{
  "d_model": 224,
  "parallel_block": false,
  "decay_shape": "linear",
  "seq_len": 384,
  "steps": 4709
}
Each number is 128 + 24 x the weight over the matrix's rms, rounded and kept within 0 to 255. Layers, rows and columns count from 0. Numbers have three digits each.

# layer 12 MLP down (transposed), 896x224, rms 0.0983, rows 645-766, columns 56-111
107116148129112127148125125119155099143135110162115165089152132143130111126148149160149142112131084137122126154141164091120116140118134122141133158142128098119084129133
160136099098103140071128108142103136141117126150135110130117146076144108122094167107143149126124177147129151119164129136086143125104095130137135097127112137138111152106
100128107130110137137155142080146077115142129131132095070121097155136116126122128110154144122146109118159102090113090156099092144129107124127152087151128137148118107141
110144139125164132134139112080126116133178134129121151128089136097110108162148148122093111124141127136135161089107106139113126107103124122139120118091126124137148136186
121144128125146115134128105088109132183118122110122117108093124160112139128134125141160154123089105147161094129116140119119124140142138164150128128152083127139117117105
152126089146133130120120163146116139089140147117117143153134168166184171109167164143107127126117156111118133119123154133140128102144143120105134102159103138121109126115
114121147175116146113129137141117103090112143117124125102114151121129098157112080111111133118103093130134168111136111096137141125129136109154139110149136111152140129113
084110144100081098129119132105141058110134114067133121143136134155107119109152137149174139114124185133127143119110083137126134090112149134124085107123136144106119163122
144138179148106110133122107126136106133136108099095078092170102147161144139052123121124104127121109099147179103102104129127118106130112151184115131148102136085147084149
139125109141070127150096095121172118129120091154129120178170103079150121126195108143133147175173089136117100136106100146123107113109087112118109134132167111088144121155
131129110158170127157117131178098126123170139125123189143117189138100087154119141130137129141089110148151089076114136151175121119070117102124126177115153152132159097138
127080129150112157144121141173134188121124119114100137144124143103132128144148124127096120080102085119129120135085135143098099088101090117150110131142101165061105157103
105135117170132113181132084158098073112111141161091127174132143128169149122109124134130130154144151128180154136116165126107125142112133140140163153135118084135159125146
136102126141144145114165150123137146156120129141103090113156192109131153116090121130169138144090130127169128144102144103138146123135124158162107092112111177147124138137
112131108103179071099089125141135136123144181132151131165193164072158133137085097119136096114127098098128141077184098151146135133145115084145110166138119134083136159108
134157134139114146132196128163113126139150110119142124156092176158138147087164159139127132095141136116146151159133144119105138136141084109122094145129107122115125104159
092114130166105147155089112109138088120151115160099087101179152141159103101194058174135148149137145120182155135113145107138134072128108061112122124194164090123133153125
109098081101104089098150134163087111140160124168103117141126129111116121148124091165138102149127113125168108151132109164116120149190117150104143149145123138099096097120
144130080151138098134146127216094100116135160137141160138167143099133135130116121048157121062113185105184129063137148161142117137129149157145140130139158125146113119137
099102146105138133132143135197108137133126124100118089179092103168178130124174104124123153138131138126123092112118135140150138116094195158113144123157155126118101151140
101159119155136095105103104131110076096116178150105132122153127184114132126127159167142107120117166083156111125139094131074119155137136168121163123082100124124090143169
142137113097129154076108116113148106099124146171154163159126161124133103157103122158112114119136140159151080110135128120120170104122135116053105106161181078087109136177
136125181103111097136135135133108090156153108115113193164133129154126082160145123148145142126141129130125079134129135148131111141112126141119167159126116116126119143129
154143116118148125127137137159108139138124106103146132110129129087135137164107103137152108102157135129166141116112153092140124142152139126101107115137107103117160176109
164113113150120148121097156062125152170138159101134118112138121120118172135120137178124152132130172181122149112170117129136121101088083127105112161124180165107153138111
162144139113158123143117153176083114089152130099157124123100115164149159102133093123169140156125113129144142113132132156080142145138147103140138140121087122114135108106
153132135111146122122131151150101137165099102100147088132104180125120134085156177129127148127128115136146149154122130037092150090115183136128127137170127148127074104130
092129101155119149120146155144116112166127093130110141150092151141136125142141148140123144104127125135114106098129162109112151103163130124129133164144139085118122109138
129127136129188127110119161128144160095153167104145137139147076135127145105126133107120137151103104115173109090160154108131132101087147108146090119171094167131153143141
146142090101160153068150191142105147140114105126132146152150124081161128074126155146125105158116135118121098147158139115118142087153128130106140113102182114157136098104
127112135173073089102154098149121147149146140102123110128122128125128135098084129128143125129118140122105154123152111176127125154140154130130109136148129102145131115156
171132152171163082106126102145154111101143121155119133114129127052171123144122088141131105140125134128142111186130156095134165107086152136127134143137117116166134169136
112118141164137144148140082124118122110090128137094087139157124143079130120139125142076159151150149131125157156127126122138124118159095147104111125145103143100168131164
117125088133118112160110126107115153108095133101084113095116126136125117127112127113135127140130124149142133115112163139108145117131145140107143110105169104202177135123
099103127153125097117160120118140096146140126156118128102154114130125120131075139118133112156116178117097145160143113139099150115123133169113131101107157131136082085142
155131109153101123104112141146156146124162165123108132136114138129116148103080101134095137095142171131104152150112063154150118136068143127127164128121112116148128131119
084127157169136176089195177163155134118148125171150107087139079137130116132164081136156103099145095128105072137144099119148124131136135110142121122068137168125117143117
117171144140158127104118121116146116084103101111173137156106127114124138142136147110130112116145113127137131097186164081136124123153147160149071115104144149130086144122
130152115113097119108164157122119083142119163155123132114117112169132136161132132126129125120139118133149138120157160159114163144119104113135132123120131110152095161144
122165134085106121113144143123091125096164093129130125148085121153123083149145075144103138169102146093119121119078152114127170126127155126133089112129116097155144170133
136101088111134146146138154129162139144132116089155169153146096107130100115143143114158163128101105123133104166161129134160119145084152107128103106101161103139140142149
099148136075108127138153134113135139138174157112146148121133174143101131149124123160114129137093134169106105147157152146109139112104115120182105134095126102148114163162
114104172100110111088117111110145136115136090123077060122139142148113160154136134130105113122101092136135146110123101135099125121063140146153176141126140131151136139091
108154122127150058130133133017125131085148135120164132080125164085111142102121163075101131113106129121127091116122104136144145112132119154145136163119138136084130141170
180108165132121108112156105133124151182134129157125113132094084163177142120119145119164169105102093126126098127064128154133129118134129128171128154103153132156102110141
155145174143094113145097145095099135105174116129107121147179114146142107128181155122132144120108105110110134133120166156101114157170123127111129143118137122132156098153
134092105109127099128151128079157155113103131111193141120121117104152108197162128166122137156158123138197138128163105125139108061125133179091078160107121173122137107145
120115119124127129139121098095128129138150123122127131121139178127151143145133103141167108139091145154139122110102142140133112119151112143153118127092137086132160134116
105122123125104099128148097110136122131131111147069156137100141131100117183165126178140156118136134140154077178118116089107138090103132138099091117134171110132155114110
107103105111133177083149095132121109107146082090147165179138152115122076130149123134126113168150129166102192139121095114082146154147161141127121088160163154134180170129
129113117114140116137139146052115093187134152130121116128118162103179164108120135138113135188134124150148161102151141129160084172129135144153152163106083112108103119131
142158147147134103194112124125156123106149135120120171139142120107141163152138141140127119123145140099146123138122110149140158140121150155154112128149129173188117109083
146108124127109118130127109121133156129150098135123169140125122111166124165131148126144132132137120105126143150161129136137117122133071117111157151103127110106132091082
148134154084077107146120110117164144129122140162069111145135110118134163164127127129130121131136124090102126111098193139130079146130144125121146100139133118087179126114
139119126143126127142112111169122166111164063139139138161111151106111103110128100121133129105139128139105130116126128136140155133173140123082137142165156091133142127136
113157085117137138155112127167153130129115116144129139138116150116116125133124153125135155110126121115093114119103132125124128127106130163119091105132115149120098118153
140134152129115131159119134158103097118112143099103157158122111084130094145152072133151154164117162136149127095112133129138096110144203122145121115145112104139115155109
106141111122165114129116125123152180131131105119088139156093120085098153158149134135125131145111120094131143134129139142149158106118155161126138108157125129123136110161
112125166110123136146155174125150125091095092122121126129117099186113155097109074129148139097160130164123069102142128101138128129074130143130174157128116164120130186129
103149133118143112093113089098138166108128116101138106143123155085102154133119136132140094128093151094140109147159145108117103122092098096181094154140122136117137108161
133134117145142141129088106156103088070147137136089118135148137125143155087089089117126165108138174136144109134124133135114104126095107178142088138186131163115175175185
142107138155167112120139127136142140144116150133140082149118150162150115112150133119141146082118090055164101110151114102165151119168138096173108150091092102099058127068
108136116156117126121142117150135141149101113123121136145119154125138136143083143152106120162131134116134148128169095143097131152101097134113154094101091101109122104130
131108147151167123120137140113116123061120124132121101132084104142151131104104093122138119142132104139124132138135167118151121146148163171117160147112133156099119126141
126134083133133152143124113174144136123122120108085139087085146123116135139124122181125160099117137118162113126144122117119103108134139140104140122097090138172108156141
126191155151119100092154100117166114109144078136139091154135099112139122110098099153101147122135137086136173169141117177176142080094144128112185118103178110085140137140
123141102143111170098146149129125133104106146179142131141136162106149117118121118173159107159058094127163148114110155115142145135129122140130140141109132122156130143128
119137136119145145107136172148136161156099124111143108174118166143115099129153109114068129100176134148153127149142079092117118115141121129122128071145116165118116112150
161159108130144134147180087118139118114140134092126157113162138122145092123110156136123135119113150130140156109124134117124129134132121129124057133120121101124113139119
108179126139137115121108141149123178130144079084137110114102112130111167112093145172166137159126096063110127119086131122152146120099117155093137128129112108104193128134
120140146177120103127124088150138117137121159100165145140121175103137154153127109111119133129093100164143088139108109099123167178165147149112098154160156134159082132122
121153151123137102120111128115147145137143131163139136125150100162106126117109086164158113122140114147115134133146121111124120076142131135096137149106174114133153153151
154157106124147135147117125081126120193121125109134121119155119151167123176106100150158110165163081119081147130132195137121112134159141173088099117123120149145098120064
142140101115139137111149134093128096110144136142090111156085120128100166159115142153089134135145104087152155145131159180109160147137103139129156083113124137145120174091
111118127152126096127123122142118164124143150130076139119112130151127089170110156152152131168153099138160136141173074159139123117131137120125152178159117183107079119130
149122108149092140151159127135150130102082135171134140107105148099152092135110126077119097118138123138146101116125135101110133141180152107127123113136112129132120115131
150101152125060107160177166103120160118132099084120115112154163145132170103127096144129129089052113102134151104104181108123141125129106134166128169159089137165108116143
138095170155170130123125106177159122124111139081145118106134120151180115126097148141132110144111159140070123164144130193114098115136123106155145135105152111173139125108
156140166135155128097121104122157122166170163134128147160178084099106141126127106198090072169129143094115156156079111130101134113128165111146085122130171091115160152134
119135133130110142088128110096129079163100102095128147134149145131182153128137121146127120097090092143094117134157143188117163139112145133149126117129143152145180107101
093124113140141121102111149102116137134104102149154099173085097137128142088147074133137128176116122120145152121105128108115134113158149134108126141125110112149131144118
110155141154102108125120110136126114108125125144143106137168154167090111114125114124123084167141102172123133121135123134121142131129159143147144201096126149158139134136
128130118122112083085103135112129126120095145142160159125160132096112148124152145138151092123154141092156133131130138108139114122090160163129130104136141149155139142127
104122120127123148111148167093119123114133116162129134127113136117176143120182105087125096125109114146142184118119137132109125153106104127116140113148165170133141125154
127103130125138086179140150073114117142119148109101156107090124115159139132156130135121158085141172158093112129137135174078129086083147111141123135148144100159117121164
094123126125153137092132124094128131140117146113155129153157113138157108115113147121097133093153153134081122139113090109093152118136130136205138156132156094093067148117
110135123142122087161156121157110157113111142153121125112129146075133113124113147139118114165154108138090079139158100128111126124140109101111100128136140127154139132154
075119135096157143118142124131152127130113080122113159165111133091126142134121117138140130125133135087105127148113139102149150132118122096110168128108108097106120149149
142123106131157145078113110143129111114126138143157147144127116116129115119128135116089146132115141157176092176110163097137142100097085149084126154168151120115115126094
158132108134129136126144131122138149121160110124154136156157153129188097121133127106142138072121135132124087168139144171145114162134116111097133098182113136139107149119
154071152174091114159124111178161119076163140163127129085124173067164115149147132105084126123104133104142151115140087137124067179142149107111133101166083100119091160131
127093120130117131145117124122121143138098102110110132151120162125121094144130123135142114130137123101143145169152117144171151132094103144079116161143166152145133136145
117136161143123123136115123106115131132109109142119125132138131171119123099113088108133131155137105154096113117098156099128119122097134104131147174148142128077138192156
140122125163118141148120092137114136101158135153116097132137109063183134113137118110071160087115157178126161107132126164161122118132131156105140129148158115094120110118
113153156142108119141113137129131134144129124062135157130153122118110149127143108132104172123091122145152141183158100130156115166102137116141173076144144164072116137141
119150147121106114151134100108130106084137099165117139128125139106131120127140146145111133172080148116108161122168135143111132120136159173079108124102135127120109100184
118119081140138157112136135113105146142126132106114136100131138145132139125139132153146113166130111128133112104144102095099087149101150090159132124109151128098134126130
096115109152174084152146118152113062127120100108093130139131127146152133111142120119129110147149110121089121156143095115173126133135144125106105166133166108079123114131
138109135103123093124152135062145151124088107107179138134168140121117160100128123103153118124104098142166109114091124125121114116123113107110144156122134136138101127158
124092099116121139125129175151184105133104152108096131072120143099125149113091107132161116129119084166090147164123101127142151146131141143096161135121122091179154104128
145080123112095097141133146119145105099148110148129144099153086124097142132170128134088152183166130172196120158127125120130134120121120182126140169101138154119094110124
168144145144112126131097127125129121093104155114151081136133150139098124139107141131151110146160120093112134124129150115171110161156154129129136125089083103148136127148
170108132162123141141148109177118105133136093157147109121105138122141176124156186069148173135122134114124109140140121136080145122097161141131129099094145134147110113128
127176101138128128109162133142140129173167150119136098144138128167115137137115152135185111082151113112130132169116126112127133115104132110126150113117143127141175112164
148100122148136112119120115109128103073097108120138092143097173109158152173138167113122154131122153080129076091135137175104115106134112128097111151137140071151127162146
124119162115141139162138152158128162087171123132121094154142170124155108132144105090114132172104152126112099135114143135115112104105171146108125107126106149145159123170
131124147112113141108163111084163149134125122128119116117157104090145163152154105139126100107151130171146140109112096123120132157095150123107118146111104107134107111117
091194160196124136086132144149143096080111156149137146119143130106109149138124138156140127128125124124143145153152153118123123124160077108106104126090134182106112128112
082145114153171131118095122179121149129154138080144125099172113155141146134112117122134122114133127074110129128164118086166125157125158142143117160146128121095102128092
103132114109132109148132156143170089151124107141151131115129114115131145130118143156131135153167128130117148101158175128100119130096151113151160158129125129144092136102
137140133097177169152138110104116114109138127084159141122101161087124094108137136109197118150132133165119172165146135123167129136134096153134122158118100139099175119142
096133104060146101093123142108125105099119179134142144131100137116105135176194106144130132163142115201135126097083097130121108115106161120199146129126134120073133104144
093146148173140137140083136109121144116147160146132131127149147121112105181171119140101137102155080135147126098093105099118121113141113133124152144126184158108140138106
105133184121163092179143129120128118121145158117166155097136160099126127130138128132133078139122077127087137112079124148121155157192165098139119152136069093197097136149
139106080120122183154154133107153114084172137134085101158087135170116157087109109114122147123120143115100067116114148150136125125162143112119136092154123102135135125145
114114156091114108111122108111144120139118117187144138141097127154139119136117150125173138111121142179134125158083130088116113117096118151166113110146124153162111100161
131109182139098097157170137117123144099140132119096147131144160130130165094114101117079171118138126131128097114062102145115112133096185092109156142130128142152098118099
130150107151125140194109129135098141159105111083156134084140127164149121123091071127170119125114130110147142161148129092098147114118147143132144128127131112139120116060
158147175124144134140134092119090094122110128170169101126104097094163108161136124130134119147154124114082140104100187124114110093131161154167136143138137125129117060165
118185129112091149130092128147091139121117166065097110169138132190152116131124147092130121128126140074141134097162161153114107118146076137090085112119133115086111131119
115133121139137138160098125120149178188121167115092120128137112153112122124106099113136134169137097146169139137065091121126112161140099155110108129153109097155128101141
109082138094124167116149141096121106129143066123130148082093117110143120188156128108106131098122130176104126066108156173097121160119169102147121115122117127136127119129
# layer 12 MLP up, 896x224, rms 0.187, rows 646-767, columns 56-111
111160107140124082143133141129151130104115129120160117121125161131132158180131129094092130096154135136090159150126107135106155161109138120181139165100128088136121115092
123146156110162144154132149168142123147074140084158132113079124148158111173137123112127129121129143130108139119138115181106129114101133097104170152117137151185162088110
120121138163157118156128122152091129109122116151150142087093129135154151111113131133125134112125134110122116117146148124089121128145136153088140081139133126158151131161
105143121117153115184123125132167119147124114140151122118130127110083145147154137128105139116144148129149133142114106134111114146097139168154131145138120092106125111109
109122100139098125067122151126175142115110139142146104097124121152105083134117128146106139188145112125121203095133155135142103193140131150103155128118102128132111143084
092153150091117101161154131148143161125120184152127173113137124103092149148110120126109106118112124110117120133153119172127077115109105131166182135169103129111155119130
138144148126077097158164111113142125146133138147090110108127133149114157130105153059139110094162156110094108110158103158129132117115131133095110133179131124145100124122
135126068136143130140164150128117152107147143144169114131126163118148126081175124152122160120165159158114121137189111167126101159095109121050139124135109105089152153133
147117122175134139121111101138153166132103071074111130133096139123141171124109120150125128149124149163147106086127054109119113181126107098155099116134156102075156131127
137112102120141167118071177149139113112102075136132093118161147151130123143163117074122181100144108153167126108132076127143104159148132097104102167158164150094145115127
126174111136111078087132164166163086092134184123127162138139138082143145147147133117108116111103146124130116082111117132172165147105143116147137146120147114094135115110
145196136119105136156124089112104136112120125107132112140095114129163121077102155130129095134092110088131079143106117154109100139154097127092108178171174129092098185199
159100132188121126120143131086133121148124123117172112132118141128175141090117198157131138135082154112161089133125141163119148115125142128153135103156127134101108094130
121173128151097145104127173122124114107117123147127079127151155165150149131118115134166133140125106086135121144154097165138131144146064144134144120100147131135107105095
163135116127095089125091146090149126111133155128169088121137176088140127109104089132164125102137130132132137135109143119116170106146160164139112121102175146121095159106
124065080152130163177168125113148081128108131186085101107145129144168141075168119127114116105119164146176110124128142149140110098110117097163111138162165093105124137141
114126118158116144141099114142166087109123151124133135127108132145109116167127130157123134112114118156141109114119141134149124146112128163152103102097116157151143119107
140117135126121174131153154118144138112108097080106134105095140120124101175141107120086138119073124146129120174131136138138136140150128104111168144115137128137150121097
125104107131125153169119190139124140092114124104076118130137110107127119170059142110107109124095109124163126125108095159121107132154109125173110138115142120102129102131
142110153146128160111091091129128133116171094119117116139168149149090102134128131141126171102127126121118159153071138096174134123129115159115186072139089120180116123124
114141124096144114170148129131147132114068189145140139152153179112094095154131116134135096135141152139127109137114178083175131071135102111135139127149192078151140092158
155176097131154132139080126103148114156132154123137100134111090124137110141140127151184124119148121153127136103143085129181128109118148128159126111131128093097119144137
106139101109140114137132148138090116141126119100080154105169125167175116095129095134129119145115159108133128111142132128109126081116130147123118110109113127098092141111
149155165142126126150184140124109092124114120134118105129120155091119114090155095146109107153134160085152157104091149140091148104167122151142179115139103103112115133215
090128096129108131122089074162114126139158107112119113134126156138155136130119174143157132104150115145171104107106099124164160138149107129126151092108141125149127116144
152132124106160133118179155157117103166113128106144098163128107154113142120118133161155165133149099151110130166073146104123148115129157106174134111178138129149094138141
149147122119132143118112144100093122107104132135140126123152163091139158113172147155171161153130152140118106152130119140107077096167162150127100144134145140097143143164
166127128121142102107159154115106130143132144109123173129090096145105115179111113129156151127100111117126108145135120136134051136158093156074125098176115142161130103110
115139070117105111133156056144148100169128107108154136121152132148106105146149104137093128172137166144135154145137105139110102140124113131087090100131078093072122159137
126123166141140106120094099134143111130080150106126137116108141119102133155116074153083143122171126138136082130115167077119081147120114117098082111154091111103168135140
129125128104142120122151103133122097124148114113110131175138093190087177070144140139171164086147084109103092181092147164112117125112140143128092180170166119157144122173
099085107075185123114110097150171174143143115152117104135155119116071130117138125117128130120129143133122154155117129155100089147086175166150108123148098139129118123135
149160121137131128076098160138131112156139123151149174081105131129119124170149127142136136138098116110148164128109156132151102136091098119119118125145152120128099078116
083123132126126118121117146161111169119110126123150119162109167166140111105142112088163099130198120112092098114098091150121110115126104154112167157118127155156138144092
110105128127121106119173099177174103136125129129104090110133140113143106115129114108118168150126119114095092129135123098103122127099157096153080077124166137142134148116
129154127123122082115131106098162132119123131127112150093173126173113137126089131117141152175111147103132083118120121130164114088116133120116119144100068151121163112088
118158118138140115133150173131113133162113111124104124126115097141123132171120108102116083126110114120116110107107115138112128145145126151133098117089090087130128112119
164108101156117123131128140119130123129132106139153107141119141091115141148154149128131090120115183113132128126141103108119116098162134087096077132090101128143150140123
132119148073108106109116138119113114105116112081129091093143135125174126133173153087168103134105142086133167126100132084109128152156150128129116158117155158158099096108
162098116131079104103087118077130124097171110165147130105135139137123137131091083145134110162148165099121154077116154122110131140090144167153184159148083137120153139125
125189122078132143129124128104198088173085137158152120164143165139139164126120135169108132148127110128115118076137139113160092165117151134133125134142119128135078135174
135131112106153140126137125119131180134144113135134126155117133126120111117097070123126120116105116118075107119138127116205124164125205167133115141117126124109088109141
116115127098136130141072072133116163097146157120130125160112109132186154158124140137162095144120126111144138143128136154117144136171129133146151099110115137106148153105
174114130162151112098172121129119101132116090105153110146116152107156142130101147167089125134140121103124131144149096101126118158140139153179112118133150129097144076122
165078158140150139104129099153113113089127152164134133134114110138074094112111110110116132097119123102118151137098105085173129136161134163073162127121153116134130147092
126141164104118077134159095143147122110103136147180088161106159138190151162098108160153154123153143149093119140137120165123146123126100126143153117129092152131153116051
173127144179130098099139136151157139126123117110135087127129110121087125082094153109155135117129130137085126117103112111121105146112166162150129124142102138144150092121
141137162142140102125083155133155085135141089127133074088095146125123127169128125123128144149118141166123144112113136114134091147119163133106146153106126102141136121137
117128139158086160126092148177126143126080111073163135120102153126138170135083119160124170114100151117148131131151127100163122133137106131096142124157124134144097150149
118162119114131103136098122133116155112156143185094098106146169117108142142156139155142122127141145083096140127096145171112153163118165126121125108110121163137109152134
117155132107116178097151122132095128148109133110157092133130142134148107147127116120125125155154163129139114145157136141163092148141138130134109093115159133092137147164
121101116129165137145133098139151107150138098126155127068127094145149142113120117130161149162140133115132134170135112090117122144120143100111116154101147150146157121160
121124159076150173139137131136138134098119150144121123133106179120164100156111115099143114117104161123116067106150143102152098122148127126134147121136142093113075085094
128138066187188115160127123154144107116127129162105106108139086125143136103130108128146146128134157101132168122115109126122122107107103135194145137106104179137143127100
115207149128100117078079119124156136118124107146123119130134112122126124162169112150087154124090099087118165113117108147109130104098182143133117142125125179147117120169
152087148122145193103106135091132152140139131076135099112128133189121102166144165091141110152098144097105149147121143134088116141152119111144125132107137151092142117153
122122175109144125196175123104120116136092121140112142167175103072134133135112112111138131134107106102085160122081123126143136114119191099173090110130112079125125111124
125156149125111094123105168172152130142118136136149123127130131181157117111105173151140111137119106147121113098141141123113131135122168160114100145168114115111124083111
109117135107169114161140105119136145112119105135091101116102115155131149169128114144124147135168144114127108108119114163148098192127125144146145128117126140177126118114
121141079083090121119144166124152087166089108099093163135129107132168091142138110138148158124120142122134141138113125151111141167141122123107161109095143112136118107066
121092137167114080109156124131139086092127165117168157164116115148121072145105128126128126171135131161101096129115083160057111167144146211155152106157109161049136148141
131117119117115173115139145134144169136125146143174120121117128161170126138148127123172093097112125105118090136122124120130124185122093102135117157116154110102099161100
132112090132109150142116129122152128112144116133133102109088149147111076119138140147147120154202115133146164132118145152154125155126142104116119095119138145139141088086
101159151136123166139132113089117167142115132127104139118179128159130147162142131097120137146134183120125122115094095123116109160129159126120147157167148147124112116125
129125112143132167141177141084147140175125112135138138126112122141110091104131142118143128086120174114112119099114092161115138138104116114154115126126155149097134114130
139111130191151140116107129099103187119117083135141134141101131145129134146130109142111125157170127098142105107113122146139136163140129117104111117151123132103150107143
122133115163131132139069105157096109118142109140103103158142151164120157147134104138133128141191148164173142107122100148133119106114174117148137148104135136176125118155
146139149143124117120111123146125094130134103152123106117147118159086176112094124134138105151157127139133099110144111122157130158150114122115138112120135152139122069168
192137127130140138158097137110151157119109157122151095145116084102169102087137104130082124161107122110147088127122120130087129134125143181121116087145148144118156114077
139096099092093119157146143136138139088097083166126109085110151139153124064100101121135104126168144126134132112137126145136134115135099150163115177124158118139121123101
119105127153144147170095118157113154091084143103137175092109103156133153137153131096121122127142176112155141122110097148113135135166116163110144126147126127137150144096
138131118104141106110133173100182153145136106136087111130142049111118139113100107076126108139146170057145106158158132126132115131146148150146126122076161099130121113125
168098137152146110133152099085147145131117132120162080110114091148068148105177167131122131141127156194118103085112120112125104099118163110093125151107117168144119132095
137140115137146090128100114146063152147139134136157073088122126148162163085131099128145084144082127145126082157100145127112141173142125117117147133145095148070130127125
139134105166151133093138115131093170138127126086055146131092125151151185125162110120130128155108149129082089142146096105109157126112144142096146136120101114158150133140
120101156148149125112094122168162112145115141125118126162114115095110083107095144109120107123120101126141130112144106079104125156121114126109155074128126130149126167097
145098150088105119122117169098153140125125168179146083140158166133105161130086128145167138100125116109111120145102133098164153086127137120122127127086094137094148104098
116119098093151111069117084150134118121112094121155133148139131119114176147111149068081115115167143116116131113112157100074153141084132128171134130142118161146146112137
096167144119086103137130146162175148127146129123121113108115124080062091120155112150126092127077133150130109142099139136117151117139150149140075172112125126142141115144
121110138125113081140100080154171163160142172099095097134088163125158099149158164107159109168120113170128149165119153145111142196104110118133159078105124156108140124108
156161129158142117113106122116124124083083071105122119130137125145130146205105157097149150111140134105115085163100109124125108131109110141103132119128112119139150106131
108126110119109143106103140176156138127118185125121120084113132076075111138123164137133123131152165143112084146088166173113155103122115135116137120109104142139128076119
118143126099115115117104115155131102134112071135061110110112155114108100111115120141141123113143150137130135095116106139144148103112116122133109145148160116163146094138
130120140117123128104138102117146104176155146168174113154135150165121126121107124142148133120133132147134193113116091139129133099145121114104130143185124117168105168146
145143102096171170093085160081084129137113135117130114104121111156120151154112099166146118181120162115119128132080137145163114117131141090137108105116135135088112101145
161153154102122088115121114161132180137141134134151180103117149158133110166101130146175147101123125116138129115102147168147125157152078135126136179173125132133102136101
127143080114124143120122144112085133127101096105134151109122140185116157153108139126117179114145137126126157115111128119117127108082130078145144146152151138142104098162
150151124120133105140073173062100152138121106112140124148143117170103140141146151176139128120117131084131116115066129145145142147133105087162138142095117139095137108136
141118160116116138100117162118109159123095146150186158136135111154115144172126096123124126193100147104148131141125131106106123127119146148078135071099139078154115131177
171112151133158097112104137152131123130149130127101114148149090156126093128130127143154126110157107140156133144106095167123174119137105083136089147085103121142152131178
102150122117148143115131071111116140126136153113139125120126067119132127127141117127072096152122093111124124091128156068128102109131163115139104124132126105134076146155
129152103161103148146127113162095103130111107131130109114101112129160123129091106117126101138139145109109132122126122141137104120094130176181117101128148156075130117130
122165113117121104092168150180129070150126171127136138118134154140076135132101136140106171119106148090105129150096134164118168138106174085112114097132100111123126134157
146179144138170116150110111159117114157130151174127127130130134125085132171114144113135094146176090129095158125099135107135118162103139140144135112115123132168155102130
144161120118147105120153135174128123126140110096096085138113089187125157144108095146133139141127150134149130129123119114111122140111174117131138136160118138149167103107
109136150117176124120096155162140116165121104148133114113127113137124097140165131105122116115146151159118101125114136198130151103131138151136149125157102149104090131113
114125109112131118123151163135107133143137155143129093122113170131108126095139129103143109135140177094114138117098150128185145152109126120133171101108113101135139110162
124125128134142119162104115111126165071119132120079121124076131150108107141140121082115121130099133131123146128161137115151074158175122125097110153144178155104082139121
147125147144130072142125110168120149125081126123111115157138182147141100160140148105138175115146150092152110116146167087127155127135155124146136162116118165141128095079
139146089144174163098119136186121151155120122158122113110121114129137154107107116146115125155120147134089152089119164127125136117097147108167137079131151081147157134140
169155127127148106119145150132134129192145089098116106102142093137137102137144137143110137089151144106143146128132161174140140114106136147156111132102098144104082131138
123141158130118115138085146128155145139134135130144113135143142118105136092072097123100103135149128140151082104158142135108108121162135113144132121160095129135127121146
120132109165162101117167115094120115126134119123146133113129159136113118125113144103120117117126160117172148128133095102129144136110119113098120156113124127101096137144
136098126103117137098172158142173121136100125175139157148115163142143129092070162095133130121164119107127139108093109133107155148151171114124129141100116122124151123143
153156166141147142118110158122186133106079116140122115148132106129162138097130124133144137141142134122155124120129138109156137114132103115108149134100136150129095131132
155141163167166179117138165097154138145155108130157099130099091106092089083130130146149137096172131157167126119129135138107122118113143109151089122099134122132148132148
139169170159133113152144126149123153113129077121166170136121160137135127136114149162158140147110065089145118140131108124136161137138051087156120114122156090122092174120
186143121147118166147111153124102072171172118117171078131141135136100159168108154125136089111121132070129136059119121122119158099132141148115149098149165094149146113144
135136169145091114113080099143128149150151156165152136157110142121131156100120123103123123133119152140192084133141148149133147149122137128121114104143140130145144118114
129156090108130180163157089139162099132124151117123115139148148081155135106152149120140155126164158128139136117131089114069112118133110092090108136070147137166127108157
171116141174130161111097080148110113133127125079101085139102092159145156114094136102114145108156171147157191144109096157127112131146134190117100141148119136128115096149
129095128113101147099121121148099155129124103130151067153123121166118118127080140107112145165162138150097128139111122069171104137158102092134130130123150166175107127137
136155159122138120094104084101097106149111143099115128104148148107118100100177139156140145112131111155129097130138093179153115133114132161145158156157108140127124124110
133139140142082102135082124126118144125115136098136118139116099090118149132094164114140114112114159147186129138133083126170130153128092153165137122142184128104162131135
154132104125091123147160126120142153199156147141119143100077146148148179114128111123132124077123147138123151119186147115140098135087136147150156145111119111133112081097
104112101115130125172107090139123118132135131151142110141127122147132128157086106113151099143128126118148081097125149097110156146129139084155107164107190119131105124154
073113155127085093051131145155123127111114147102125130118096173096145115151134097137119115102150145118130144157121101138117136120129127111157126116120172112152132111136
126103148178157129093136106127141126144160098134167101121140128134151164126085117107164126112133100115118108130125174091165104135135140152116138099111104134145170080122
159131087097118114117117105125138148103169127131104070083109180109119108121152091119106123120129172141135117124141168123117164154069108124152151122128112155170136077150
121137149119128160121082130149142159128113130099153114121118122132100131108092151151151107159086132134141136079107149084126191140146172120124168117105151125135142082099
134136122087155131147117124080135111125141101109134151086118076119130129138100105126118132179117114134175124112135122086127105106118085094130123140155110144157142142114
161105104121176129121104136141124145155081124148125094131095095138143150149102127141116129175132146143157108116137123121103102128119168153130165091130141132146118107123